Weights of a small transformer language model.
Size: 16 layers, 2 heads of 64.
Each number is 50 + 12 x the weight over its row's rms, rounded and kept within 0 to 99. Layers, rows and columns count from 0. The size before them is the row's rms in percent of the matrix's.

# layer 12 MLP down (transposed), 512x128, rms 0.0956, rows 458-511, columns 0-63
125:52 24 40 60 41 52 75 45 49 48 44 45 44 41 41 60 44 47 45 47 67 34 73 46 42 42 51 73 46 71 61 54 71 53 46 50 64 39 53 63 52 59 46 42 63 50 39 58 51 35 48 51 57 54 45 44 46 57 54 42 46 47 18 54
111:40 24 72 52 25 46 48 67 56 52 51 40 37 43 56 48 43 46 60 43 30 48 55 43 43 54 27 61 72 45 37 67 54 42 61 70 48 54 65 39 49 37 69 82 66 32 49 47 62 69 31 62 51 50 49 44 57 46 56 65 46 48 69 43
117:33 44 65 53 49 24 36 61 71 43 51 79 59 44 47 53 35 57 38 36 66 70 53 53 38 62 40 41 46 44 58 49 40 53 73 56 53 51 61 51 56 38 59 35 52 59 68 37 38 50 54 69 56 56 50 50 49 32 49 62 43 50 65 32
094:38 54 29 43 51 60 65 39 41 60 60 59 67 48 54 58 40 33 55 55 65 50 60 60 40 53 45 50 50 39 39 46 57 54 48 68 33 71 37 52 33 45 35 20 56 54 46 52 53 31 68 28 50 57 61 77 43 57 70 58 66 46 48 53
091:44 63 43 54 65 55 33 37 58 60 66 64 46 53 63 60 62 32 55 42 72 66 40 54 43 31 56 44 44 53 54 60 37 26 42 58 43 33 35 46 26 58 45 56 69 60 56 50 68 55 61 43 32 56 55 40 24 45 34 63 38 55 65 53
086:45 79 57 71 54 41 36 37 20 44 76 61 46 54 50 52 44 60 57 65 49 34 59 50 35 51 61 38 68 43 32 48 61 43 50 67 60 56 53 44 58 38 37 70 29 46 52 63 40 48 50 41 56 54 43 49 66 76 59 36 61 57 43 42
094:54 60 43 45 59 44 35 21 40 46 39 72 37 49 34 49 46 67 46 63 53 46 55 48 61 44 44 40 50 55 46 38 69 41 62 26 49 33 62 56 62 54 61 67 39 58 28 67 49 41 65 57 41 47 37 68 54 46 37 26 31 31 62 42
081:32 69 34 56 41 58 59 47 50 49 54 64 38 52 40 46 59 35 42 49 48 46 57 36 71 27 55 54 54 52 42 57 29 49 74 63 70 45 35 41 54 68 59 71 22 41 49 64 64 60 64 56 72 31 32 70 30 51 47 42 51 74 55 44
075:76 29 45 51 54 40 29 66 65 68 43 55 66 51 37 44 53 38 39 50 48 48 52 36 58 50 47 47 68 56 43 44 44 48 52 44 41 54 51 53 30 77 64 69 57 46 61 53 27 66 64 33 41 17 79 68 36 47 40 50 53 51 60 46
101:57 60 43 55 54 55 49 56 50 60 62 50 29 48 43 31 65 55 47 52 45 41 32 50 46 48 61 49 34 73 40 54 71 49 75 71 58 66 60 53 58 40 47 42 55 45 30 67 64 51 53 47 56 30 44 73 43 55 39 76 61 56 64 44
130:60 56 61 33 50 36 47 41 73 46 47 46 52 47 51 36 38 49 30 50 57 37 50 38 74 65 45 51 57 63 59 68 44 47 48 56 44 55 51 47 13 50 43 64 54 61 63 43 44 29 60 49 47 19 35 88 52 56 52 39 51 61 63 28
105:56 48 57 46 41 39 56 48 43 33 53 56 57 42 59 27 42 20 44 67 61 74 50 54 67 64 50 45 65 59 66 44 50 63 48 30 34 35 49 53 55 62 67 65 40 48 39 63 45 51 56 41 66 15 66 66 55 43 46 44 53 55 38 29
089:46 44 68 65 31 53 43 53 56 56 42 60 41 55 62 35 55 56 43 48 59 55 65 66 34 44 56 44 30 54 36 45 58 76 65 50 46 49 63 57 47 64 37 75 32 41 41 53 57 58 59 58 80 61 28 54 67 66 49 56 33 50 47 42
100:52 60 59 58 49 40 63 43 45 59 64 36 45 47 57 53 38 55 42 59 26 41 74 38 50 54 45 49 58 56 32 59 34 86 48 53 34 52 59 51 42 50 46 35 49 53 56 46 46 40 73 38 49 60 33 71 46 31 51 36 30 69 34 56
087:47 42 49 52 49 36 76 53 64 48 57 86 45 66 39 52 65 69 56 63 30 64 51 74 43 61 23 49 52 51 51 33 34 61 41 48 55 48 20 45 54 44 59 68 30 55 65 47 42 47 48 48 59 60 46 34 45 50 48 53 51 53 44 37
096:52 39 55 38 66 62 39 62 41 40 48 53 53 66 60 72 36 64 49 51 52 51 31 22 56 41 54 47 41 62 40 45 63 66 39 52 58 50 52 45 60 33 52 30 43 61 66 62 38 32 70 41 74 39 58 32 58 71 43 49 36 50 44 58
131:62 51 78 52 40 24 50 60 38 39 38 34 32 62 60 48 43 68 41 45 15 55 45 53 71 54 51 63 42 50 54 75 47 46 53 40 59 55 74 52 55 37 49 60 56 64 44 53 61 44 47 35 63 43 43 71 47 34 55 38 56 51 30 54
106:60 52 62 61 39 40 49 69 67 35 54 63 41 66 50 61 66 62 63 34 53 42 58 15 61 49 34 23 46 58 36 36 59 31 55 37 44 57 53 57 47 60 36 28 54 56 42 58 61 49 67 77 48 72 43 50 49 46 56 32 69 39 68 44
086:44 64 44 26 58 53 72 50 54 51 37 46 61 50 61 45 32 26 69 44 31 44 57 23 81 55 53 52 62 50 29 45 45 48 59 75 44 58 58 27 49 50 47 43 72 55 62 49 28 53 58 52 61 47 48 48 38 75 54 35 34 36 43 68
093:38 48 59 38 61 30 49 47 68 38 70 45 58 62 42 16 56 40 28 30 58 76 62 41 65 42 43 51 47 48 49 38 41 54 60 51 38 46 53 27 43 47 69 85 55 52 48 31 60 56 59 40 65 50 45 72 51 46 57 65 41 44 34 47
087:30 43 39 42 56 38 54 55 71 55 43 51 48 61 50 61 56 59 77 21 36 32 62 45 53 72 45 55 51 44 71 38 46 62 26 49 55 44 55 35 51 52 28 58 68 36 59 57 29 35 34 67 32 38 54 44 47 18 37 46 31 45 54 55
095:52 53 49 44 67 70 67 58 56 53 58 45 33 49 44 34 31 41 37 68 50 48 69 44 53 60 45 65 59 64 39 66 53 62 67 65 51 52 43 56 41 53 30 31 48 50 49 58 44 43 42 41 50 50 32 54 47 53 38 46 40 62 70 59
111:65 43 59 39 55 57 61 41 52 52 53 44 50 64 39 55 40 59 61 28 27 24 58 34 31 46 75 50 52 52 56 66 44 76 63 53 41 38 56 46 74 41 48 35 38 50 48 55 66 55 58 49 37 32 46 52 33 55 66 65 34 46 47 81
104:47 28 46 40 46 44 39 68 49 41 15 34 54 57 48 66 49 36 37 58 51 72 54 53 49 58 45 48 47 47 57 60 57 56 30 51 62 39 53 48 60 59 48 75 38 66 60 46 29 41 62 23 60 43 46 61 53 65 73 57 52 35 32 54
086:50 72 40 47 55 46 65 38 58 47 60 67 36 59 61 49 34 39 48 44 47 42 47 42 49 44 42 60 55 58 62 40 40 33 47 54 48 44 41 69 34 42 45 66 57 25 32 56 40 62 43 60 54 62 49 26 66 62 46 34 71 44 42 35
109:43 67 65 28 44 32 49 47 59 69 43 52 52 60 38 45 39 50 52 60 46 40 42 49 48 49 57 63 60 53 22 42 33 56 68 44 55 52 64 42 49 58 53 27 57 60 48 49 27 42 67 34 50 37 52 44 32 74 46 58 35 48 56 69
121:53 56 40 39 44 29 79 58 31 65 43 58 42 53 43 42 28 60 36 55 33 71 41 54 52 53 49 56 51 66 44 48 32 42 29 41 19 61 42 43 46 52 51 44 42 58 44 39 42 61 77 58 67 35 79 62 36 57 42 44 52 48 61 74
099:32 32 43 45 74 51 51 42 58 53 34 40 51 48 53 56 59 29 38 49 35 48 63 41 40 61 45 62 47 34 67 45 44 62 41 54 53 52 54 33 63 34 44 40 59 60 38 43 39 50 44 41 47 54 44 60 49 62 62 28 58 56 38 64
095:49 52 49 49 39 44 53 44 58 48 46 54 59 79 53 32 34 46 54 36 56 64 81 45 41 48 42 62 66 53 60 42 45 53 55 24 41 44 55 15 46 51 40 49 50 56 59 60 45 69 52 55 63 43 62 56 57 48 42 34 50 50 66 55
101:60 40 56 38 57 71 29 52 58 38 41 58 62 39 24 61 47 36 44 43 58 63 73 56 34 38 40 34 43 51 65 49 40 46 48 54 54 48 52 32 53 50 52 82 64 51 72 39 46 68 56 59 43 53 55 54 51 51 30 49 40 39 48 37
092:66 40 35 52 80 49 45 51 56 43 38 43 30 56 48 60 53 41 45 59 56 50 50 47 50 44 53 57 58 48 52 61 36 37 57 33 60 59 30 62 45 40 41 53 40 45 57 66 46 40 55 61 54 31 35 37 61 51 54 43 44 28 47 52
097:54 51 66 30 59 59 47 64 20 63 63 41 38 57 42 59 20 52 49 52 38 44 61 51 69 30 41 48 44 59 50 48 48 70 72 64 42 51 33 45 68 54 45 54 58 46 58 47 51 37 47 45 65 71 57 44 53 36 47 50 59 53 60 66
087:55 35 53 39 34 42 65 47 68 57 50 67 38 51 39 55 45 38 51 35 45 54 40 73 42 60 56 71 50 54 39 60 53 46 38 53 65 51 57 54 49 45 56 16 42 71 55 38 52 48 48 44 55 40 51 46 74 67 31 46 29 43 42 53
096:42 52 47 67 52 46 52 57 64 56 36 56 36 57 50 57 76 36 59 57 37 52 41 45 50 67 60 48 58 53 48 51 65 67 44 46 60 47 42 61 45 51 76 41 71 59 66 43 37 60 76 65 47 29 38 27 30 77 45 43 37 61 31 59
109:50 58 43 37 53 73 63 52 54 75 37 80 37 51 53 61 66 51 36 36 35 41 64 52 64 52 50 35 68 36 50 44 47 76 42 50 44 44 44 73 45 55 55 50 61 38 55 52 44 56 34 59 41 64 29 52 57 43 19 41 66 47 26 55
117:51 57 57 35 30 51 47 48 52 61 39 46 35 42 49 45 64 50 44 45 36 59 61 39 41 63 28 27 29 33 41 48 50 32 39 59 71 61 40 72 61 59 50 71 69 43 29 49 47 65 62 58 55 66 58 61 50 56 52 53 51 70 34 44
097:47 75 35 70 53 50 62 66 55 63 49 39 48 37 47 37 75 30 59 36 61 32 60 31 69 31 36 39 60 44 33 52 52 53 46 23 62 72 41 51 59 41 36 52 61 53 57 42 43 53 30 66 54 38 58 59 56 55 35 69 70 67 35 55
097:66 33 41 71 46 63 57 44 41 43 67 73 47 44 31 60 38 26 48 36 54 52 67 62 42 62 59 55 34 55 65 59 46 56 75 48 41 61 59 75 62 51 37 73 45 65 65 47 44 50 36 37 66 49 51 54 56 68 47 51 57 57 48 47
113:43 55 59 36 62 45 91 38 50 47 40 67 45 36 50 62 62 48 35 61 35 36 55 46 52 62 45 50 30 56 43 43 39 58 54 76 41 50 41 68 34 30 70 42 49 62 32 48 47 48 63 32 55 46 59 46 41 50 39 49 65 67 59 59
094:59 56 40 63 64 43 68 59 72 74 48 50 44 59 42 55 48 38 61 38 65 52 62 49 35 60 62 30 47 64 76 47 59 46 52 35 37 41 42 54 70 52 37 46 49 81 43 74 41 62 47 46 59 61 46 12 52 50 62 48 48 58 36 49
099:29 46 48 61 52 43 30 55 51 49 43 52 54 44 29 53 59 56 41 37 76 30 55 51 55 60 27 54 49 53 51 46 56 21 46 65 53 52 55 60 60 57 67 34 70 66 53 51 67 67 73 66 54 42 45 59 54 49 36 41 48 52 60 36
098:51 43 49 37 44 48 46 59 42 62 52 37 62 72 47 50 79 60 32 72 60 41 49 37 46 39 45 49 56 50 46 42 39 23 47 42 44 56 81 48 56 53 49 22 39 47 63 47 53 62 45 45 72 60 53 44 51 47 54 48 52 50 56 47
103:08 50 52 52 52 44 55 49 61 56 46 36 66 60 47 54 44 71 58 30 58 49 54 40 50 45 44 42 47 59 40 34 26 57 23 59 52 43 40 53 52 59 48 55 55 48 44 55 08 39 66 59 66 69 48 63 62 45 30 41 35 60 56 23
102:56 45 45 51 47 38 36 55 58 66 54 43 63 46 47 51 39 29 43 47 36 63 54 70 34 54 46 62 52 67 45 60 62 57 64 58 61 68 58 59 61 46 35 51 43 51 48 49 70 69 45 27 48 31 56 51 69 47 34 30 75 46 41 61
097:64 31 47 33 64 33 64 25 61 41 45 39 45 73 42 41 48 64 36 64 54 54 67 45 55 30 39 63 48 64 30 47 39 37 58 49 48 48 31 49 35 40 52 61 55 59 43 45 47 32 62 56 62 53 32 46 26 51 48 43 50 65 44 65
115:50 43 46 38 56 46 42 40 26 46 52 45 49 35 51 32 63 49 54 46 51 55 29 65 81 26 38 49 52 72 58 42 63 44 67 47 40 47 71 60 58 46 46 55 46 43 69 61 46 59 66 62 48 43 38 71 41 59 48 35 66 50 43 37
107:45 31 43 54 37 48 36 59 56 43 47 58 51 57 55 76 51 49 44 45 75 46 38 65 45 41 36 50 41 46 49 50 55 29 68 43 35 50 32 36 52 40 57 66 51 42 39 31 67 45 63 63 39 57 35 47 50 48 55 42 24 71 66 62
097:67 58 53 24 55 30 55 72 46 61 53 65 45 48 51 46 55 47 49 61 56 31 66 65 45 35 38 47 45 48 39 58 76 40 57 38 48 63 66 49 26 54 51 60 43 46 61 31 55 49 31 54 35 52 42 64 66 63 63 46 65 60 38 65
085:46 19 55 45 18 55 57 49 55 58 56 42 62 58 26 43 57 67 35 43 45 59 52 49 36 60 38 69 61 54 46 40 49 63 57 55 68 55 58 68 38 51 65 66 52 40 47 62 48 39 43 58 61 35 44 37 44 34 37 59 32 53 51 72
104:60 47 53 50 53 66 53 32 59 60 40 42 39 66 43 53 46 59 58 42 42 65 40 53 55 30 56 60 47 54 39 58 47 21 45 40 35 52 71 47 84 42 62 28 46 49 47 46 44 28 76 52 63 60 55 60 26 52 67 58 30 43 37 33
092:57 47 40 66 25 46 64 47 37 69 54 12 88 52 52 65 51 44 54 45 54 38 38 56 25 48 30 54 55 47 48 57 71 53 49 46 33 51 52 52 44 57 45 59 54 41 49 39 34 55 53 31 41 69 57 55 67 78 54 41 50 63 38 40
093:44 67 35 37 29 46 45 61 64 39 36 45 62 35 58 53 50 32 72 59 38 36 47 48 33 29 56 46 48 48 38 43 58 65 53 53 32 58 47 55 24 60 46 31 43 52 61 63 50 59 58 54 37 46 43 39 51 51 33 37 64 58 38 55
109:49 45 48 58 57 30 42 55 64 56 55 53 29 43 39 50 57 41 45 48 52 34 49 49 72 45 55 45 70 22 61 35 55 45 44 45 59 42 58 56 48 52 49 26 38 75 58 52 69 48 45 56 40 40 57 42 58 42 46 52 65 44 60 43
110:40 45 29 37 48 52 55 55 41 54 44 65 48 30 56 65 62 33 35 68 66 49 54 42 52 49 47 30 73 50 56 52 54 35 68 33 55 64 54 55 57 51 47 33 30 40 33 59 60 51 58 55 54 36 61 46 84 36 58 49 57 45 55 46
# layer 12 MLP up, 512x128, rms 0.0999, rows 459-511, columns 0-63
102:50 40 60 58 48 33 41 42 50 48 48 61 56 43 47 58 45 25 42 68 75 53 54 56 48 43 35 58 60 49 65 56 74 34 58 63 55 53 62 43 46 48 66 60 45 62 70 62 61 36 48 33 54 56 53 36 85 58 61 54 68 42 68 61
115:36 58 33 42 55 61 53 63 44 40 67 51 29 63 65 63 56 45 30 50 79 59 60 40 50 59 53 50 61 68 40 44 26 55 27 59 36 65 43 61 45 53 38 41 38 55 47 61 52 29 74 39 52 74 54 41 60 66 60 41 39 45 41 46
094:38 74 28 52 51 51 65 63 52 57 56 63 61 51 43 42 45 28 51 48 37 54 46 54 49 49 57 53 30 57 21 40 38 49 46 55 38 49 41 34 42 65 42 65 41 45 54 50 45 55 32 56 55 51 68 57 37 58 51 56 55 62 55 57
092:50 46 39 65 41 57 56 78 51 52 54 53 48 48 40 52 59 36 53 48 47 51 61 29 36 45 51 60 56 34 46 29 60 47 53 40 55 45 56 45 66 34 53 38 31 37 59 33 45 37 44 42 68 75 49 40 70 43 64 54 49 35 62 51
087:51 46 49 50 48 43 61 39 79 66 45 41 54 40 68 46 61 38 42 29 41 61 51 45 69 42 60 65 39 45 43 43 49 43 54 57 25 63 58 48 55 46 50 56 67 37 64 15 53 49 43 61 25 54 64 34 51 47 50 54 61 53 37 46
088:54 49 40 36 66 69 62 54 47 66 34 39 55 61 53 41 61 36 53 49 49 40 51 40 45 64 55 42 60 72 51 36 45 56 47 51 75 49 54 56 36 57 57 43 44 53 56 50 52 29 35 48 64 52 68 43 40 54 78 55 59 66 64 63
080:50 28 52 47 51 34 46 53 36 47 45 40 68 32 54 68 54 47 32 52 68 40 50 17 36 66 59 57 46 31 57 51 30 47 21 32 56 49 53 36 63 56 55 59 42 37 53 44 39 33 41 57 27 55 65 57 49 51 49 36 62 40 56 63
078:43 58 43 45 74 57 78 45 49 72 46 45 48 70 68 51 45 46 38 55 44 50 49 72 50 66 52 43 41 51 43 46 51 49 41 55 24 25 32 40 60 48 43 46 54 48 49 66 60 27 23 62 38 67 41 36 45 49 53 32 58 43 52 58
104:28 49 57 33 52 68 48 48 52 46 40 40 67 40 68 41 43 55 50 39 55 43 52 57 42 58 63 54 80 54 47 47 41 54 37 43 35 57 38 59 31 55 59 42 35 43 63 31 31 53 20 46 54 45 87 45 51 56 40 29 43 42 44 57
115:63 54 56 53 66 46 59 55 55 69 41 53 70 32 64 48 59 51 40 68 59 59 34 24 45 27 49 42 68 49 53 32 60 55 49 66 44 45 40 56 43 28 43 56 64 63 43 44 42 56 56 41 58 34 35 65 48 46 55 54 35 33 43 22
101:68 47 60 49 47 72 52 33 31 59 48 53 70 41 30 74 43 82 44 50 64 32 49 33 56 44 61 44 52 48 51 58 52 51 36 44 34 66 56 51 42 45 49 52 44 34 57 37 74 52 55 51 37 55 38 46 46 48 52 34 49 53 58 61
084:47 55 41 37 61 70 50 36 51 50 50 44 36 64 45 49 42 28 43 47 47 44 60 36 36 61 70 65 58 50 59 51 28 31 59 40 53 48 66 51 56 47 68 56 54 69 37 29 52 35 62 63 42 43 72 41 43 51 61 43 74 40 52 35
091:65 60 50 62 66 32 34 60 34 27 44 68 52 53 48 45 59 48 37 55 55 65 50 64 56 48 45 59 56 48 70 66 48 18 47 40 69 50 71 40 58 53 30 65 62 68 17 21 51 45 38 55 42 33 80 44 66 86 37 70 48 46 45 52
089:76 66 64 54 71 63 67 53 39 47 38 61 44 27 39 37 43 61 41 71 59 36 48 47 41 46 46 40 70 37 50 77 60 44 42 55 43 41 45 62 53 44 39 44 58 40 70 57 68 46 40 51 39 47 48 52 22 41 71 43 41 75 45 48
102:45 41 35 29 23 65 68 48 62 60 74 51 46 51 54 56 51 64 53 45 63 53 67 43 52 41 45 59 28 24 43 56 45 35 66 73 40 35 31 52 52 53 47 63 47 34 36 57 52 55 45 44 46 68 39 45 56 37 64 63 56 69 52 36
116:66 64 55 62 55 69 60 76 41 60 63 59 27 53 42 53 57 35 58 44 35 37 31 53 38 53 63 44 40 43 66 42 55 53 48 48 52 39 63 47 38 50 46 61 44 23 50 24 52 33 52 44 34 39 51 45 43 62 44 59 47 50 47 43
103:59 54 57 45 59 35 59 30 51 58 47 76 55 32 44 55 51 43 42 68 34 40 62 34 42 53 48 49 51 41 49 46 47 44 38 60 57 56 42 67 48 30 54 39 51 54 47 50 44 70 41 46 47 73 50 39 42 52 51 35 47 48 77 61
088:43 49 68 57 45 35 34 61 37 62 64 56 47 39 40 30 54 51 43 78 60 45 58 52 27 28 47 60 30 73 54 65 48 62 45 26 64 55 79 59 37 44 52 51 36 53 35 54 79 49 40 31 49 51 50 28 56 43 45 50 57 55 43 51
101:36 56 53 80 43 41 52 52 79 41 45 27 54 38 63 72 48 63 42 41 44 50 33 32 59 50 52 59 28 41 40 39 76 38 65 42 59 43 49 63 38 47 56 47 43 33 41 59 69 73 41 55 65 62 30 45 46 45 50 56 70 42 36 62
094:48 65 54 42 62 39 36 51 35 46 69 61 42 80 52 27 60 50 25 57 53 34 59 55 46 47 48 43 34 54 52 45 40 34 51 45 55 47 59 41 30 52 47 55 65 32 46 55 45 82 66 35 47 46 56 76 66 60 53 50 55 52 43 76
104:64 34 55 24 45 41 51 44 37 55 56 65 50 45 62 70 57 41 43 47 45 61 26 55 18 30 34 68 68 48 52 51 44 27 46 57 48 46 36 39 58 40 64 38 52 59 63 50 79 60 53 69 51 27 65 33 66 56 49 33 65 44 62 53
110:58 53 41 40 70 34 53 52 47 26 56 55 64 39 65 48 50 56 23 46 49 52 35 68 37 40 45 63 51 58 29 48 45 45 42 37 31 41 73 68 38 51 39 51 59 53 52 59 36 49 71 34 45 56 23 71 42 22 61 59 70 46 51 54
102:44 59 42 41 59 65 47 47 78 43 49 46 51 64 78 55 39 45 52 50 44 64 61 64 36 45 51 66 41 53 61 59 55 64 57 47 57 41 48 42 36 26 66 62 56 27 53 58 29 56 47 41 48 37 81 42 51 43 48 77 24 46 63 13
093:42 58 41 53 67 56 50 57 43 56 56 32 53 26 37 45 59 67 43 65 66 66 46 43 55 27 64 32 60 68 45 52 56 34 62 39 37 54 46 55 41 57 40 49 59 52 20 40 62 60 43 54 45 64 70 57 50 70 43 45 38 63 55 62
107:52 49 44 39 35 70 57 57 32 55 36 52 51 45 66 62 55 47 36 39 55 45 80 42 49 42 68 67 58 49 73 80 52 58 40 61 47 44 49 41 49 43 31 38 38 40 52 15 62 43 37 30 63 55 44 44 66 64 52 52 47 38 65 49
121:56 60 52 61 57 64 65 49 45 54 38 66 31 53 66 70 67 35 56 61 87 65 24 50 45 42 60 27 48 58 61 36 45 37 61 55 29 44 50 46 45 57 71 48 63 53 50 44 52 61 68 40 54 38 61 31 56 46 47 48 61 28 46 49
102:80 48 36 39 60 41 55 61 19 43 49 42 55 37 59 41 40 58 51 55 38 50 49 49 44 45 50 41 51 60 59 49 65 17 65 53 47 60 69 63 52 41 40 57 55 50 48 33 83 47 41 30 47 53 52 53 24 69 26 48 46 41 83 71
097:51 76 41 65 42 65 59 58 44 49 28 46 53 68 60 60 55 56 65 59 39 36 48 50 37 57 20 39 47 53 49 47 63 45 56 58 75 59 60 35 46 37 64 45 69 32 25 39 30 26 44 31 40 57 50 55 43 59 59 48 56 32 70 38
103:28 39 39 54 42 43 45 53 48 42 50 36 52 42 29 30 34 56 47 56 37 44 35 38 63 60 50 73 48 57 46 60 52 41 48 41 64 45 42 52 46 26 56 63 50 32 49 48 23 60 43 50 59 75 65 55 48 38 32 64 56 51 64 36
096:16 53 48 32 61 39 41 51 55 51 40 51 66 49 42 55 55 57 74 50 68 43 27 28 43 62 82 80 53 37 48 30 45 61 41 44 47 30 42 44 22 39 50 54 47 37 49 47 62 71 52 62 53 64 42 29 61 55 65 78 41 48 51 45
099:65 41 49 45 41 45 65 32 51 77 58 63 63 58 59 39 43 45 44 69 47 56 30 49 21 40 36 44 52 53 62 60 49 42 28 62 39 36 39 53 67 62 52 60 58 39 50 40 50 39 46 59 54 62 50 28 67 77 55 45 62 63 32 70
098:49 79 29 58 65 77 44 60 17 37 57 34 52 43 46 44 75 37 33 45 62 79 67 37 48 40 60 52 47 57 34 42 32 59 57 38 51 50 45 46 52 67 39 41 49 26 48 38 58 54 55 59 44 43 39 48 56 66 48 58 57 44 72 67
095:40 52 48 37 29 51 43 42 36 58 52 47 42 32 66 67 45 48 84 50 39 35 47 42 56 62 47 66 67 51 52 47 51 50 41 49 31 62 34 48 51 41 59 53 58 58 61 60 51 57 53 41 63 85 57 52 39 54 49 29 68 43 53 57
113:53 56 72 57 30 56 49 39 61 51 30 46 54 54 40 65 47 48 36 32 50 62 43 38 45 54 71 47 78 48 33 47 34 29 42 38 34 57 56 70 54 36 50 48 55 50 40 49 58 58 35 39 54 31 52 73 56 36 56 77 49 48 30 39
112:44 41 46 54 43 51 65 63 40 52 43 57 60 56 45 53 40 68 56 47 46 20 57 73 42 40 49 52 30 61 46 62 39 43 44 37 53 57 56 37 49 45 30 70 44 60 64 63 42 25 30 76 73 53 50 42 48 50 31 57 46 37 45 57
104:46 56 40 38 64 40 51 48 34 39 50 57 38 58 49 59 38 61 52 52 39 78 40 58 54 62 58 59 50 53 62 64 45 40 58 53 47 46 50 54 45 64 56 38 66 22 58 50 50 54 48 50 61 61 50 37 48 74 57 49 52 46 56 50
098:66 56 45 48 43 62 55 20 54 72 37 37 62 52 52 55 75 48 46 68 65 51 54 61 46 51 54 72 38 66 45 49 57 42 35 45 40 58 47 42 43 38 47 64 85 60 33 54 28 47 39 49 66 53 56 40 60 27 48 39 56 47 30 48
106:60 38 57 68 60 47 47 46 69 68 47 58 37 49 54 37 55 37 46 50 44 42 33 48 66 27 58 69 35 70 57 60 53 47 51 53 36 37 53 43 62 58 77 49 48 61 39 51 43 51 27 26 47 51 45 63 60 39 71 62 50 25 58 41
102:62 24 56 64 49 74 39 72 37 41 69 45 76 32 55 53 30 36 37 38 39 49 49 47 49 38 57 57 52 56 52 46 40 42 40 56 56 43 51 69 73 44 42 64 44 60 50 43 59 25 58 57 34 65 72 66 60 33 42 67 55 46 50 42
097:56 61 42 44 55 64 74 54 40 68 28 38 54 33 46 52 67 49 52 52 39 45 50 51 43 50 46 85 24 48 42 64 71 51 70 35 36 65 52 47 49 39 80 56 63 35 56 48 20 45 23 49 40 38 55 63 66 35 62 62 34 49 45 54
101:64 51 51 70 50 45 52 61 46 61 55 47 44 44 55 61 61 29 72 49 30 47 65 67 41 53 39 52 64 39 47 64 43 38 23 40 24 59 55 48 35 32 52 61 50 47 59 42 57 64 68 72 29 59 39 56 40 45 37 64 60 57 37 58
113:46 72 67 63 44 48 63 60 59 42 38 57 61 55 59 40 49 57 55 48 57 60 40 50 44 44 65 48 50 47 41 55 55 38 52 23 36 48 63 32 26 44 61 48 34 62 62 39 50 56 28 43 51 39 50 49 42 40 29 59 40 25 73 32
103:50 50 31 43 67 60 41 47 27 58 48 38 54 53 40 63 45 45 26 52 52 58 64 50 37 38 76 40 24 37 43 45 46 37 61 38 51 60 49 43 38 70 31 45 44 49 56 75 44 67 52 43 48 46 60 44 39 35 54 65 65 62 57 54
100:45 55 59 51 62 46 59 64 53 30 55 65 49 42 52 35 37 46 52 51 51 54 39 70 45 60 33 86 52 42 29 40 49 50 52 56 42 38 70 53 50 21 29 48 44 54 39 29 43 72 41 52 55 64 53 61 38 57 70 51 41 40 48 61
111:53 45 50 71 56 61 53 54 57 47 41 59 48 22 43 45 43 67 41 36 56 59 32 42 39 45 42 50 35 66 47 49 59 40 85 47 45 51 45 72 47 62 42 53 59 40 54 28 51 69 43 71 55 43 55 42 58 39 63 63 68 64 56 59
104:41 46 47 64 41 60 45 66 61 50 35 35 53 46 39 53 41 59 43 45 59 53 28 73 45 15 46 49 40 48 71 41 60 47 62 39 31 60 30 49 52 39 54 63 55 78 41 54 12 55 38 38 66 63 48 50 58 38 61 58 38 65 57 41
100:54 65 37 56 51 19 57 31 43 32 67 51 83 61 35 53 60 45 67 54 72 50 71 57 44 51 45 63 34 43 79 50 61 31 29 41 56 70 52 53 53 53 58 55 65 64 46 46 51 44 46 51 30 60 58 62 45 32 43 53 48 37 36 43
087:55 50 55 57 25 57 47 51 43 55 52 28 61 60 61 58 56 45 42 49 53 63 40 45 44 47 41 48 37 41 67 56 48 39 55 44 62 48 56 48 54 30 33 56 59 53 39 32 40 38 47 49 38 42 54 80 36 75 46 66 55 38 42 61
107:51 46 36 39 48 38 49 45 29 48 36 49 53 39 40 57 48 39 65 70 51 22 51 46 50 43 57 52 67 33 48 58 56 48 58 57 48 32 51 30 36 60 48 63 60 55 51 35 74 50 48 35 56 64 56 61 62 22 68 43 57 45 76 60
102:59 33 52 30 71 60 48 52 70 36 43 43 34 66 49 45 49 29 38 62 45 62 41 38 49 41 35 46 57 73 49 45 57 34 59 60 50 50 47 52 58 62 61 54 77 44 27 67 60 47 44 52 35 43 62 54 21 56 66 40 49 60 41 63
100:68 22 49 49 69 52 30 56 11 54 41 48 27 34 62 54 46 75 55 40 53 70 44 62 58 51 59 62 64 54 42 34 50 50 47 37 50 56 46 45 46 50 62 49 19 68 44 54 54 43 46 53 52 51 54 58 70 52 54 57 57 50 45 49
106:53 40 64 83 64 73 20 41 50 45 62 44 65 43 59 40 58 62 45 22 57 44 62 41 48 33 43 44 42 50 35 35 47 35 31 45 55 42 46 52 43 62 53 57 56 47 64 65 38 47 36 43 58 55 53 51 72 43 66 33 67 41 49 48
111:41 34 38 47 57 60 57 54 37 47 60 36 81 38 61 45 44 46 65 46 66 55 52 41 44 40 34 66 56 59 44 52 38 48 48 71 66 35 49 46 60 48 46 49 34 28 52 49 64 40 39 30 55 48 69 57 44 70 61 41 45 57 50 61